config = dict(
    hidden_size=160,
    num_attention_heads=5,
    num_key_value_heads=1,
    hidden_act='swiglu',
    init_std_o=0.0,
    beta2=0.99,
    warmup_steps=596,
    decay_shape='pow',
)
Each number is 50 + 10 x the weight over its row's rms, rounded and kept within 0 to 99. Layers, rows and columns count from 0. The size before them is the row's rms in percent of the matrix's.

# gate: layer 16 MLP gate, 448x160, rms 0.134, rows 195-209, columns 0-159
# up: layer 16 MLP up, 448x160, rms 0.135, rows 195-208, columns 0-159
# down: layer 16 MLP down (transposed), 448x160, rms 0.132, rows 195-208, columns 0-159
gate195 094:58 40 60 65 43 38 44 59 48 43 36 45 42 44 50 40 48 43 51 37 40 50 28 52 39 64 46 52 38 44 46 43 52 56 47 45 44 58 46 66 42 50 34 46 72 53 60 54 43 39 43 52 55 50 60 68 48 66 38 36 61 43 40 56 43 47 51 57 59 47 42 45 49 61 66 43 51 58 51 46 64 35 47 64 67 45 41 50 32 46 38 57 51 62 47 45 43 58 45 35 41 35 73 49 66 48 51 74 44 48 29 42 35 49 54 45 43 57 74 43 56 43 44 61 30 62 46 46 62 61 50 33 53 52 62 68 70 46 45 44 59 69 45 35 35 47 50 56 69 57 58 55 59 48 38 53 66 41 54 47
up195 097:50 51 52 59 47 34 44 38 55 46 60 71 36 48 35 48 55 60 58 38 47 49 46 40 54 51 59 54 35 67 42 43 43 50 66 53 51 52 68 33 61 47 51 49 57 57 45 54 66 55 57 47 53 42 29 39 65 64 48 58 68 43 63 43 32 56 68 48 69 47 52 54 58 33 15 37 44 50 43 55 43 66 42 34 50 34 47 46 41 53 48 48 42 39 53 35 71 46 57 42 52 44 55 51 34 37 51 34 57 48 57 59 45 51 30 47 54 49 33 38 42 35 56 45 59 47 64 57 43 37 55 54 54 60 34 34 47 53 52 59 46 56 59 53 44 63 53 55 29 37 63 57 52 58 51 34 41 50 53 50
down195 098:46 48 54 48 52 44 51 49 41 54 46 44 42 43 46 57 49 52 52 38 43 35 56 48 59 49 46 41 44 49 53 47 60 46 53 56 52 59 52 42 52 58 58 48 46 60 32 47 60 39 56 64 70 53 55 71 47 47 47 49 50 55 31 71 72 36 55 44 42 43 50 51 48 68 41 65 44 37 45 48 66 37 49 46 47 58 69 16 44 11 40 48 54 42 41 51 39 54 58 37 54 52 56 63 51 71 63 61 55 64 50 55 53 31 58 35 50 48 58 51 76 56 47 32 38 32 42 50 50 56 46 54 35 54 47 67 56 38 52 46 40 55 54 47 54 41 47 43 66 52 68 50 53 48 45 41 52 66 66 57
gate196 096:48 48 40 44 38 50 58 74 65 53 53 57 43 49 39 35 38 59 52 68 61 48 60 52 60 51 78 42 60 50 37 46 48 65 49 43 42 48 38 49 55 48 59 46 62 39 45 75 39 35 51 42 67 43 50 48 37 34 29 43 67 43 26 38 42 39 45 53 59 43 71 55 58 53 55 58 53 41 45 38 58 54 61 51 38 46 39 57 48 54 56 30 39 55 62 46 55 44 51 46 58 34 58 67 34 56 46 64 55 50 27 56 37 51 60 44 41 45 60 64 60 60 60 40 53 63 53 66 57 57 47 55 53 54 57 57 51 42 60 61 58 36 43 65 42 56 45 58 53 45 45 69 56 42 50 48 68 59 50 49
up196 095:60 40 61 46 53 47 53 63 47 61 61 57 55 46 47 53 43 58 72 60 55 38 67 47 22 59 52 35 36 52 58 55 47 73 61 47 31 61 46 46 62 48 32 41 43 50 52 59 60 40 42 41 47 51 50 60 25 50 40 46 54 63 37 32 47 58 33 36 61 64 55 53 55 39 55 39 59 54 49 62 55 48 46 72 57 55 47 56 55 56 52 56 43 65 60 58 52 61 54 54 50 46 60 44 68 58 42 67 63 55 57 40 38 29 48 48 52 48 72 50 53 52 54 69 42 56 51 76 57 38 57 51 61 49 32 46 46 56 62 67 58 59 44 55 47 47 40 54 46 41 40 36 34 50 56 47 52 68 52 55
down196 095:64 59 41 60 44 49 46 60 66 47 48 36 51 50 59 49 55 67 57 55 35 57 55 66 66 53 49 43 46 38 58 46 48 54 42 43 59 51 55 66 35 51 51 37 51 51 34 49 44 66 31 55 31 58 52 61 57 56 60 55 50 56 65 50 46 40 37 49 24 48 52 37 48 70 48 42 56 55 49 47 41 41 60 46 61 44 69 49 46 62 50 48 75 37 55 65 51 46 39 50 43 54 61 62 52 67 46 51 53 51 57 53 58 37 41 65 59 70 56 31 61 43 40 31 36 41 64 53 66 42 55 56 49 57 46 47 56 51 38 27 66 42 46 59 59 30 57 47 37 63 54 78 49 57 53 48 40 55 53 52
gate197 106:57 36 54 51 44 55 35 52 42 67 53 59 71 62 44 46 59 47 37 43 71 47 40 51 40 33 52 28 39 58 58 46 48 46 63 42 51 58 42 55 53 59 47 45 48 45 57 56 44 53 40 36 43 35 53 44 58 49 49 44 54 55 61 53 35 40 75 64 53 62 62 41 78 37 63 43 45 48 40 67 53 50 55 41 56 38 54 45 55 36 44 56 60 49 49 48 37 48 24 34 63 53 53 67 48 53 56 48 47 68 65 44 52 56 54 66 55 54 69 63 54 62 72 34 49 42 44 58 50 54 53 53 61 43 61 56 67 29 48 44 65 35 54 49 54 56 65 39 65 60 53 60 59 49 46 51 53 59 52 65
up197 116:54 65 42 45 37 53 55 42 63 37 46 66 40 51 32 54 55 65 51 67 57 57 50 30 61 60 53 53 54 60 44 46 48 44 46 48 44 65 66 48 47 54 75 40 33 36 51 40 56 52 50 51 65 51 57 37 52 42 41 51 39 60 36 64 55 53 57 44 45 46 54 42 48 60 35 58 69 66 39 53 33 40 55 56 47 58 57 59 48 66 38 53 57 58 38 42 51 46 72 49 53 59 43 45 52 45 45 46 41 33 52 48 73 54 34 45 48 47 49 32 38 50 55 64 40 53 52 35 34 59 48 54 47 50 49 54 41 60 30 47 32 48 48 70 64 40 59 63 28 34 61 38 50 47 44 60 52 52 28 44
down197 105:51 52 53 45 46 44 49 38 50 42 61 50 40 48 54 52 34 47 48 47 65 28 45 60 43 59 48 68 63 42 33 50 43 44 39 47 65 48 41 34 64 33 52 64 21 46 33 60 58 56 51 36 54 43 45 50 40 62 56 44 43 53 49 56 38 48 25 38 55 44 40 61 45 56 44 49 44 32 55 32 47 53 52 49 51 57 64 37 52 37 57 49 58 41 58 50 42 53 51 44 48 27 51 32 36 57 30 41 50 36 44 46 43 35 63 51 57 48 47 48 48 55 36 53 38 51 55 62 34 55 45 28 32 48 49 61 63 72 54 62 65 61 59 48 55 39 48 42 38 51 63 36 34 42 52 65 47 53 41 43
gate198 094:53 46 53 66 59 62 42 63 42 49 63 42 41 45 76 63 35 56 57 51 29 54 47 36 48 38 62 33 59 55 44 49 63 37 56 47 60 52 58 42 42 37 52 66 60 48 35 63 42 61 27 61 51 37 58 50 53 45 51 53 40 48 69 54 54 44 61 51 45 49 53 67 54 46 51 39 44 66 50 55 42 39 62 59 65 49 43 57 53 43 39 48 60 44 26 55 48 37 54 43 61 63 43 53 61 39 54 62 42 40 53 28 45 56 48 51 44 55 49 55 34 49 69 45 52 38 45 50 62 58 35 46 50 52 57 48 65 70 66 50 68 44 37 44 44 63 76 40 41 54 45 58 32 55 47 67 38 46 58 51
up198 094:36 49 54 44 50 53 43 49 42 56 58 49 49 30 27 56 62 50 48 59 55 34 38 51 60 52 23 41 65 52 56 40 47 54 51 52 65 55 61 54 53 48 59 45 50 57 66 39 66 46 55 51 48 66 63 51 52 62 49 55 57 35 59 55 73 55 39 59 59 62 48 43 53 61 53 55 47 51 50 70 58 65 45 61 36 51 52 36 62 50 60 58 51 37 54 56 54 31 63 44 52 43 54 32 53 56 65 43 32 52 66 73 56 33 55 39 50 30 52 28 57 44 54 55 52 35 42 45 52 36 53 49 53 44 44 62 58 51 42 77 39 37 60 37 60 56 34 65 49 47 43 45 64 44 38 39 54 49 49 36
down198 094:59 36 51 39 55 52 61 37 32 35 57 44 52 54 50 47 64 56 40 58 51 62 58 56 54 56 62 52 49 50 53 55 47 49 61 41 44 41 55 34 56 60 41 44 52 44 57 41 50 52 47 65 41 50 52 75 61 53 49 53 48 35 70 54 47 47 53 45 52 42 49 50 66 56 37 43 50 37 37 28 34 60 41 56 64 30 54 67 62 08 52 55 45 52 69 51 62 38 39 44 56 55 35 48 51 54 46 36 59 49 49 52 65 59 41 52 43 73 64 46 45 53 32 47 37 69 55 61 46 57 49 56 48 49 62 40 51 50 62 51 47 77 54 43 38 54 65 39 56 63 47 52 41 59 46 59 51 37 52 62
gate199 093:46 46 55 50 42 53 41 58 65 37 56 54 41 67 54 44 43 41 30 43 64 70 48 43 63 51 66 34 44 72 60 54 51 57 63 54 54 61 53 42 51 59 57 50 33 72 50 41 53 39 40 48 37 54 46 47 43 44 49 64 52 51 35 53 62 45 59 49 40 45 47 44 59 43 41 48 56 43 47 47 54 61 51 59 48 42 58 38 44 50 27 54 47 76 65 44 57 60 57 71 61 37 59 48 33 51 48 53 47 47 70 49 60 50 38 41 53 45 42 47 36 40 44 64 36 43 38 53 61 43 70 44 57 44 42 57 52 50 50 49 40 60 62 45 46 49 39 43 23 70 73 58 48 52 68 52 46 49 39 73
up199 094:42 48 44 54 55 50 41 46 55 52 50 52 37 57 47 71 63 47 49 61 39 34 58 37 26 55 38 62 50 40 46 50 39 49 64 36 42 55 45 47 53 50 48 36 65 38 35 52 29 43 54 66 58 59 40 52 53 71 42 65 46 47 51 48 42 31 54 35 54 45 41 43 59 44 64 56 56 73 48 66 52 44 29 35 61 56 42 42 44 52 58 40 47 56 42 32 38 52 58 28 39 51 52 47 54 33 52 54 36 38 55 53 48 44 44 64 72 39 54 45 43 52 50 60 47 41 63 49 33 52 50 41 56 63 48 44 54 35 52 65 58 62 43 41 51 68 53 48 60 32 50 55 62 57 71 43 48 57 29 41
down199 094:56 60 36 42 68 58 43 60 40 45 42 49 31 41 33 53 64 48 78 54 48 59 45 61 51 33 48 44 55 43 44 47 41 57 52 49 61 71 54 54 62 52 54 47 50 58 59 55 77 51 58 55 59 40 66 38 46 43 46 65 42 62 53 46 33 70 64 66 47 54 59 44 67 54 60 42 38 44 38 26 25 48 64 55 47 45 55 52 45 42 58 47 58 46 34 49 51 55 45 36 52 48 29 60 52 49 37 49 36 60 45 58 69 50 43 67 36 52 41 39 42 49 51 49 54 64 43 57 50 59 66 48 50 49 42 45 40 59 47 47 37 54 51 44 47 48 53 55 54 75 47 70 36 64 47 52 54 44 40 54
gate200 097:49 40 39 49 51 57 50 62 56 41 61 43 54 28 54 71 40 73 52 43 47 40 45 51 45 50 47 57 57 57 53 60 60 42 42 47 49 47 58 57 60 30 49 56 41 58 56 50 59 30 43 37 55 49 27 47 64 48 62 56 70 45 53 46 45 59 48 50 52 53 49 50 84 48 38 50 47 61 48 40 57 33 59 35 35 56 39 41 50 35 30 40 52 43 52 50 58 37 60 52 58 52 44 69 55 66 40 57 53 48 57 30 46 53 57 50 44 58 52 74 55 40 47 62 45 40 46 52 44 38 52 60 59 45 64 54 49 54 53 52 46 31 54 59 46 75 54 40 39 38 60 39 46 58 56 42 42 50 20 60
up200 100:34 50 37 31 36 40 59 45 58 66 55 48 54 46 43 45 60 48 65 43 54 51 52 69 51 56 50 48 43 63 66 49 47 43 40 52 63 47 57 53 49 45 53 55 49 43 43 57 44 65 51 56 44 40 59 54 50 48 48 57 58 50 41 41 43 39 29 54 45 47 62 63 60 65 49 62 71 48 61 49 63 50 51 36 56 74 60 41 64 50 55 48 39 39 58 43 61 42 56 36 46 40 37 37 40 34 66 47 38 35 57 81 63 33 54 51 51 58 36 60 31 51 57 49 32 39 42 62 43 52 51 46 60 61 58 45 52 37 41 66 47 53 51 40 49 54 46 57 37 45 66 45 60 53 48 22 53 43 49 24
down200 101:58 49 65 40 74 49 50 40 48 37 46 43 49 59 43 51 51 56 69 59 37 53 33 58 51 51 54 53 34 46 72 46 54 52 56 41 39 37 66 48 54 42 57 65 49 66 43 35 58 67 48 56 60 64 43 56 27 53 43 51 38 61 64 69 45 41 48 40 41 57 43 55 75 56 49 51 52 55 56 20 45 65 56 43 63 49 41 48 65 47 46 62 44 35 50 32 33 36 46 55 49 47 48 51 47 57 55 46 50 52 40 57 60 41 56 57 26 46 51 56 61 33 40 69 51 47 67 54 51 71 39 39 68 57 53 40 37 49 43 45 41 44 58 47 53 52 52 61 42 58 47 53 64 65 52 38 45 57 47 56
gate201 106:50 47 58 40 30 76 50 44 79 71 50 42 63 50 46 48 43 54 35 42 48 46 58 42 39 44 65 45 45 67 54 42 60 51 58 51 48 47 56 49 45 29 43 59 45 44 63 61 38 59 41 57 41 40 49 58 59 45 56 52 49 44 52 66 61 36 61 50 39 42 49 67 57 36 52 34 47 56 33 28 54 41 61 45 53 59 46 42 48 41 30 31 62 69 66 50 51 58 63 47 55 50 52 62 60 60 51 49 41 57 35 48 47 42 44 36 48 48 53 72 51 44 54 45 52 43 54 52 45 49 48 51 45 51 53 62 39 72 64 45 43 74 47 58 48 26 51 44 48 73 58 49 53 62 65 57 52 51 42 39
up201 107:50 47 57 41 46 62 43 21 52 40 51 44 66 45 28 63 50 39 56 54 61 62 49 54 71 61 48 49 56 49 57 65 57 32 35 42 44 41 45 42 62 68 48 57 59 43 72 39 35 55 51 51 69 45 50 72 56 64 44 66 45 75 44 58 52 61 56 48 64 36 49 59 29 47 55 59 47 59 55 42 54 54 56 49 67 48 32 52 42 54 51 59 38 49 54 58 57 50 43 44 61 33 50 33 43 34 51 52 53 53 51 67 60 48 39 48 52 34 48 46 38 49 48 62 58 47 52 54 49 52 49 46 53 74 53 47 39 54 54 43 50 54 31 49 43 42 50 73 66 52 55 37 46 47 36 29 40 56 51 46
down201 108:47 34 33 60 70 43 68 61 37 53 40 39 59 50 40 20 61 52 53 32 48 45 40 64 66 55 41 58 52 31 51 45 56 63 41 48 27 42 50 51 60 49 41 42 35 57 54 48 46 55 51 57 53 45 65 45 43 67 33 61 74 67 55 45 47 50 54 42 58 46 42 50 60 51 42 44 58 45 59 54 57 58 53 47 52 34 55 49 52 35 51 62 43 42 50 55 53 40 43 51 38 24 51 54 33 54 61 34 63 52 75 64 53 47 69 66 49 53 42 44 53 57 33 51 45 52 53 47 51 56 49 47 68 48 48 55 57 53 60 48 40 34 47 31 38 56 66 53 66 55 42 58 58 57 49 43 42 41 44 58
gate202 094:82 23 54 45 54 59 39 38 52 56 52 36 55 46 65 38 66 54 49 44 48 44 31 59 53 29 50 41 52 32 40 52 45 61 55 65 53 53 34 56 77 57 50 59 43 57 53 68 47 42 41 60 57 35 51 46 57 63 70 45 70 50 49 51 50 33 63 62 44 49 53 35 51 60 47 54 59 20 60 48 58 51 48 40 39 61 48 47 48 46 52 36 65 41 47 41 38 46 56 55 44 68 29 58 34 45 36 55 55 52 42 42 46 50 50 51 50 42 47 55 47 51 51 41 63 53 38 45 69 53 55 47 47 50 48 44 57 44 51 41 39 54 50 50 42 52 64 35 41 42 79 47 51 50 60 48 47 58 57 50
up202 096:26 58 32 49 49 56 65 50 51 70 59 61 62 61 48 48 67 52 41 55 43 67 58 58 55 67 68 61 63 59 59 51 48 47 51 47 43 57 41 53 44 52 62 38 54 53 42 27 39 57 35 45 46 37 41 49 53 33 45 62 54 55 33 58 51 38 30 55 58 40 31 58 40 48 64 41 62 57 48 39 49 50 49 34 33 29 60 49 49 49 36 55 44 67 48 58 55 54 58 53 41 55 56 46 35 55 50 46 49 39 68 55 56 80 52 53 54 42 57 48 39 52 48 57 38 44 69 38 39 58 55 58 59 41 57 68 67 49 59 49 60 56 46 58 60 63 57 56 51 69 55 60 57 55 56 56 35 41 46 49
down202 100:49 46 42 52 46 52 57 63 50 37 65 37 43 55 49 40 28 42 44 47 50 53 56 42 53 35 51 66 61 41 44 63 54 44 44 54 61 46 51 34 48 56 71 58 37 46 39 67 44 52 48 46 51 48 59 60 65 46 43 53 46 46 46 77 47 40 53 43 44 55 50 51 39 35 49 45 43 49 50 56 32 44 64 46 47 71 55 40 33 00 37 41 68 50 50 49 56 31 49 57 52 52 30 52 36 58 73 45 46 40 52 52 47 44 48 47 29 54 53 48 44 45 45 49 39 36 62 51 51 40 38 58 46 53 57 55 54 62 57 54 44 57 52 54 60 39 53 51 48 44 65 51 57 62 59 59 32 42 40 53
gate203 108:72 47 46 54 32 63 53 42 54 69 55 60 52 52 48 48 44 56 56 43 40 47 54 43 40 60 61 56 57 41 32 20 50 50 67 36 54 46 46 34 51 56 48 47 50 56 56 40 55 44 49 55 29 52 38 53 39 49 54 45 37 49 42 57 36 33 66 41 34 60 51 48 55 49 43 59 28 45 65 52 47 41 54 46 45 47 45 45 43 42 49 49 47 64 55 58 60 46 52 48 38 39 28 61 47 42 51 62 44 60 76 41 49 57 45 53 36 43 65 46 35 57 54 44 32 46 46 31 63 59 51 43 50 51 60 72 44 50 57 42 38 35 77 69 45 48 46 57 42 64 36 62 36 55 61 43 38 41 52 52
up203 108:63 44 30 40 56 54 69 43 45 48 75 46 51 50 56 37 40 50 60 68 39 37 54 50 34 45 48 60 40 47 63 48 57 52 44 29 41 51 64 37 48 60 56 37 47 57 47 55 32 52 43 32 34 60 44 35 48 30 48 56 60 42 63 45 50 43 38 38 70 55 46 45 47 44 50 32 42 55 47 41 64 43 49 35 62 33 34 37 60 48 64 45 41 58 57 38 57 40 47 62 65 64 46 57 39 47 52 49 54 49 57 65 35 59 62 39 45 37 38 48 67 48 57 39 47 70 54 58 45 38 34 52 47 63 28 39 38 52 42 51 54 41 56 53 46 50 44 54 47 36 33 40 41 40 43 52 56 45 45 46
down203 108:48 28 53 62 49 50 62 37 43 45 55 59 42 45 56 35 48 60 64 57 39 29 35 45 35 54 38 57 48 25 59 49 68 71 45 45 25 42 44 44 42 68 55 53 62 42 30 44 60 41 43 56 44 56 48 39 41 64 54 56 41 55 44 52 52 52 44 54 38 43 43 61 52 40 51 49 36 52 67 41 58 42 64 54 64 28 48 55 51 52 34 56 62 47 53 43 57 39 58 52 38 59 38 48 48 49 66 53 41 66 73 51 43 55 62 40 39 48 44 60 44 51 66 49 49 44 38 45 47 60 46 57 44 58 58 37 45 54 54 44 26 45 33 56 52 56 64 62 40 49 45 50 56 40 45 38 29 36 43 39
gate204 100:52 39 47 44 35 43 56 63 45 61 41 64 55 63 33 55 64 75 46 57 67 65 69 58 47 57 52 43 47 49 42 51 62 73 64 62 45 54 48 65 59 36 56 45 49 45 60 56 48 41 41 46 33 56 54 53 44 63 48 41 66 55 66 41 49 61 47 64 42 51 33 36 65 42 60 59 71 55 45 45 68 62 43 51 55 60 55 47 35 45 40 43 57 63 53 40 39 55 66 33 59 39 48 50 49 44 59 39 49 61 54 63 59 54 44 60 51 26 57 49 44 56 51 43 57 41 46 58 58 58 46 87 53 53 57 57 49 34 57 61 52 45 35 50 38 58 57 38 46 72 47 47 57 55 49 44 46 51 53 48
up204 102:38 47 75 49 50 35 46 49 55 38 53 57 55 54 52 31 53 42 40 49 50 48 63 64 42 60 44 44 56 52 52 55 45 67 63 54 59 60 46 63 45 35 47 66 59 72 75 68 44 48 58 67 51 38 39 49 50 72 59 51 35 55 53 52 43 38 72 65 32 40 49 57 66 44 51 38 42 39 54 42 54 56 51 39 60 45 47 48 58 42 63 53 58 57 41 43 59 52 38 42 59 58 51 38 47 53 60 40 50 33 48 55 60 33 58 56 53 48 55 38 42 38 60 38 44 51 59 50 59 55 49 76 49 54 48 45 60 62 42 51 32 51 53 40 50 49 76 39 66 47 39 46 48 37 46 48 31 54 62 67
down204 099:62 53 44 47 30 44 73 67 43 55 38 52 42 62 37 49 53 40 47 47 55 52 39 52 48 50 48 52 65 43 38 40 48 30 45 52 29 53 30 38 48 47 37 54 32 49 55 37 53 62 53 63 45 48 42 55 73 48 46 61 51 43 27 64 57 47 45 53 55 58 50 47 59 34 63 47 60 55 63 47 46 62 52 56 61 40 50 45 48 29 53 61 46 52 66 40 50 63 53 53 48 61 48 65 60 67 50 42 59 66 42 60 48 62 35 45 39 52 49 41 71 35 55 51 53 47 47 42 61 45 58 62 49 43 38 28 51 53 61 47 54 40 53 69 57 64 33 64 42 49 41 32 53 48 49 72 31 64 56 49
gate205 096:44 51 55 36 60 40 43 45 52 51 47 47 51 37 54 50 48 40 46 43 44 61 63 44 59 66 41 36 45 51 40 65 56 68 27 44 43 59 47 71 43 41 58 69 57 58 44 48 47 52 67 87 42 49 43 67 49 58 49 57 52 49 37 50 47 45 57 61 35 46 40 57 59 50 38 31 55 47 49 60 59 54 37 42 61 41 41 57 39 42 47 53 57 56 35 42 38 56 51 59 52 44 47 47 65 55 43 44 30 48 42 59 37 40 43 49 51 61 52 45 45 47 51 65 52 51 42 62 55 54 69 75 46 38 57 55 31 54 39 54 59 28 62 37 53 49 51 50 47 65 54 59 36 62 35 61 54 25 47 64
up205 097:33 63 49 50 50 52 45 48 33 52 49 44 43 43 42 37 52 39 52 63 63 48 47 45 48 50 53 47 43 60 52 63 50 54 62 61 43 65 64 64 51 57 40 62 48 57 40 48 50 36 59 43 46 66 53 67 48 48 55 44 45 36 37 57 55 61 53 63 58 41 49 58 44 55 37 43 43 45 58 74 57 56 21 46 43 57 54 50 64 47 47 49 72 51 51 36 36 55 45 66 39 56 52 68 57 64 31 35 40 68 48 39 46 37 58 60 44 58 30 58 57 77 64 58 48 53 38 67 57 58 75 68 69 47 60 45 43 52 53 43 33 49 43 56 49 48 55 44 59 52 59 45 49 50 47 45 45 54 61 73
down205 098:73 49 48 41 36 60 52 61 35 51 48 63 58 48 43 55 70 36 45 43 36 64 51 60 32 45 54 51 50 57 59 45 64 59 52 67 47 37 60 49 59 60 62 51 60 55 55 48 68 47 65 40 42 43 67 24 61 53 60 56 50 55 67 51 48 57 36 52 51 50 42 52 42 47 52 56 60 48 50 62 34 43 64 43 43 51 46 50 42 62 46 57 43 37 53 46 71 56 58 51 70 52 47 42 56 38 33 52 39 51 43 52 58 55 64 46 33 45 58 50 34 62 56 40 72 46 53 46 48 39 34 32 44 53 36 43 72 58 48 65 61 55 41 53 50 54 61 29 36 60 45 45 40 61 68 41 65 44 46 44
gate206 100:51 45 71 58 44 51 45 53 61 35 59 67 50 39 52 55 47 49 43 56 51 46 54 55 39 69 45 64 45 49 65 45 69 41 54 50 56 61 48 38 45 60 51 58 61 40 40 40 50 52 54 59 46 44 54 50 62 47 54 49 59 50 50 48 65 52 48 55 51 53 63 31 48 43 48 47 34 37 51 60 58 39 59 64 43 29 56 35 74 45 39 47 41 71 31 51 71 47 37 27 38 47 45 47 72 51 57 50 52 38 33 47 52 69 40 61 54 39 49 48 45 42 45 44 46 68 44 50 41 44 40 66 47 28 51 52 27 49 38 35 62 42 52 50 39 59 42 53 46 80 61 46 38 61 55 57 58 49 61 48
up206 102:53 48 53 39 36 51 59 50 67 39 64 67 63 42 49 58 53 59 44 40 65 48 49 30 47 48 54 50 34 48 50 58 46 66 56 59 60 67 38 39 37 46 54 51 54 45 41 47 53 31 50 66 36 47 47 47 68 57 49 59 40 40 63 61 56 60 59 39 48 61 54 59 68 35 44 62 43 51 67 62 43 45 39 40 32 43 52 42 52 47 46 73 57 66 69 49 57 45 56 44 33 61 37 57 45 50 33 65 47 37 49 40 34 47 56 38 57 59 63 55 59 41 51 50 56 59 64 46 37 46 59 46 38 42 39 51 44 31 46 38 49 61 47 27 32 55 46 52 29 63 68 40 44 45 52 60 47 53 52 44
down206 098:45 41 65 47 43 51 59 70 60 45 53 44 59 46 46 36 56 51 55 42 57 43 29 56 47 47 54 49 41 39 45 47 35 51 46 44 47 50 52 62 43 58 44 54 28 51 75 49 31 52 51 51 54 66 40 56 41 37 39 45 43 54 55 61 39 44 62 52 45 33 21 44 36 58 38 64 39 65 50 32 49 41 54 50 64 43 74 57 55 67 52 50 63 45 32 58 36 53 47 59 30 61 59 52 42 44 58 51 41 65 47 47 46 51 56 46 60 77 38 55 59 78 45 52 41 41 48 48 46 65 55 48 55 50 45 53 49 53 57 51 55 39 55 46 48 64 47 26 40 34 64 52 65 57 51 41 57 43 42 48
gate207 100:61 41 53 60 50 58 46 39 53 36 53 63 47 46 49 43 56 53 60 58 34 52 56 37 58 38 62 56 47 47 28 44 35 69 30 57 48 39 56 43 49 60 47 44 66 53 55 33 47 57 62 50 46 59 55 63 48 48 51 57 70 57 65 65 48 53 35 50 39 45 50 61 59 52 29 54 47 50 56 50 60 57 39 58 36 49 46 42 69 38 49 36 39 47 59 51 57 53 44 52 70 48 49 51 41 31 39 40 57 37 63 23 53 49 44 46 42 38 41 55 28 37 56 39 51 70 52 59 51 36 61 31 62 48 38 47 53 63 52 42 62 48 48 57 37 37 47 38 49 63 52 73 48 54 61 67 29 53 51 50
up207 100:63 49 60 42 55 64 40 58 38 73 58 36 50 33 59 32 37 48 36 49 54 54 48 57 52 62 46 49 55 47 51 49 59 51 34 33 48 74 55 46 39 31 36 26 46 50 67 31 65 43 63 60 61 69 52 45 47 57 46 37 52 39 53 58 65 44 40 57 42 53 46 61 65 57 58 52 61 39 67 45 58 38 49 42 49 51 51 45 35 48 45 59 47 68 40 41 44 57 67 55 58 34 74 59 55 55 58 50 47 58 50 51 52 53 58 34 60 49 43 47 61 73 73 45 37 44 58 56 34 50 61 52 51 46 68 51 47 56 66 54 55 44 44 47 49 42 51 49 57 53 56 42 61 64 41 54 43 46 33 49
down207 100:48 38 51 48 31 42 37 64 41 54 53 40 42 55 50 65 38 51 44 31 40 51 43 27 44 43 58 46 60 37 39 46 52 57 58 48 43 22 69 51 23 50 63 55 41 67 54 76 52 42 57 52 37 43 50 62 42 62 35 61 64 58 52 59 47 59 56 58 47 27 64 47 54 53 54 56 42 54 55 37 61 41 54 38 52 58 60 40 51 59 47 45 61 54 47 51 59 45 47 64 43 54 53 57 49 33 49 59 45 45 38 47 48 56 43 52 29 41 43 52 31 31 60 38 55 39 60 55 49 50 57 38 38 46 63 62 39 61 66 37 49 32 51 50 61 44 49 61 44 40 68 60 58 57 41 49 36 56 57 47
gate208 100:69 49 53 68 52 60 40 42 57 34 57 35 40 42 63 28 33 31 51 47 41 57 50 46 43 51 40 54 60 65 48 46 51 69 68 34 35 53 45 70 66 40 49 50 46 57 38 54 49 51 60 45 41 46 51 55 80 57 34 51 71 47 58 39 55 46 40 46 50 60 57 32 40 55 35 53 59 32 62 49 58 42 38 58 43 37 57 60 56 36 48 53 49 51 59 56 65 46 53 60 60 51 44 56 56 69 52 50 56 47 56 33 51 51 51 57 42 52 54 50 45 65 45 63 58 57 53 53 41 64 52 54 54 55 61 56 32 46 40 37 73 37 49 60 49 46 49 56 65 45 37 58 30 60 49 69 60 54 52 43
up208 105:44 56 46 44 54 48 68 32 50 42 41 70 45 65 43 65 58 54 66 59 55 49 49 53 59 34 37 44 51 65 55 54 34 56 32 43 44 47 57 52 53 65 56 65 48 59 34 58 60 52 62 33 61 61 46 51 66 49 44 66 44 45 51 56 28 47 65 53 68 40 46 55 56 53 51 53 58 61 54 67 40 62 31 46 39 41 45 47 42 48 65 44 52 47 56 39 51 29 45 75 31 54 50 64 46 47 53 45 42 49 51 54 48 39 60 30 54 44 33 38 29 50 66 39 43 49 51 43 44 40 32 60 57 46 55 55 50 34 48 52 41 58 41 45 56 71 54 39 46 53 51 46 46 61 60 51 39 48 40 27
down208 107:56 71 60 35 52 67 60 52 51 49 38 52 56 39 46 33 64 51 45 55 36 43 47 55 55 53 51 57 51 68 60 48 59 26 32 52 47 47 52 64 43 59 57 62 44 66 53 39 51 50 40 54 49 41 44 31 36 38 49 52 43 51 39 53 58 54 41 56 56 40 37 60 50 52 66 44 66 47 31 34 50 55 37 47 47 36 52 62 53 56 57 40 47 46 45 50 51 42 56 38 43 62 48 46 49 44 33 52 40 54 43 51 58 52 60 53 56 54 37 43 42 34 67 49 47 73 36 49 54 61 33 56 35 34 29 66 56 57 40 50 60 31 67 49 43 26 56 54 47 53 58 33 52 69 58 56 45 46 25 44
gate209 075:44 80 46 52 45 50 48 49 43 43 36 52 36 59 58 66 61 40 50 62 44 53 43 35 50 61 45 52 45 40 44 49 48 50 60 58 44 36 62 58 33 53 58 41 53 56 52 46 41 54 58 54 67 58 58 28 40 63 61 26 41 47 43 43 61 60 40 54 54 28 47 54 56 53 59 48 39 68 52 46 35 38 60 46 67 50 44 61 52 62 52 48 38 44 50 65 59 67 69 53 35 35 61 36 55 39 36 55 62 51 47 55 49 48 52 44 69 51 41 27 54 48 36 62 70 48 66 55 48 37 55 47 37 54 40 55 52 61 38 48 62 33 37 31 55 46 45 53 43 32 48 44 59 43 43 49 34 45 44 46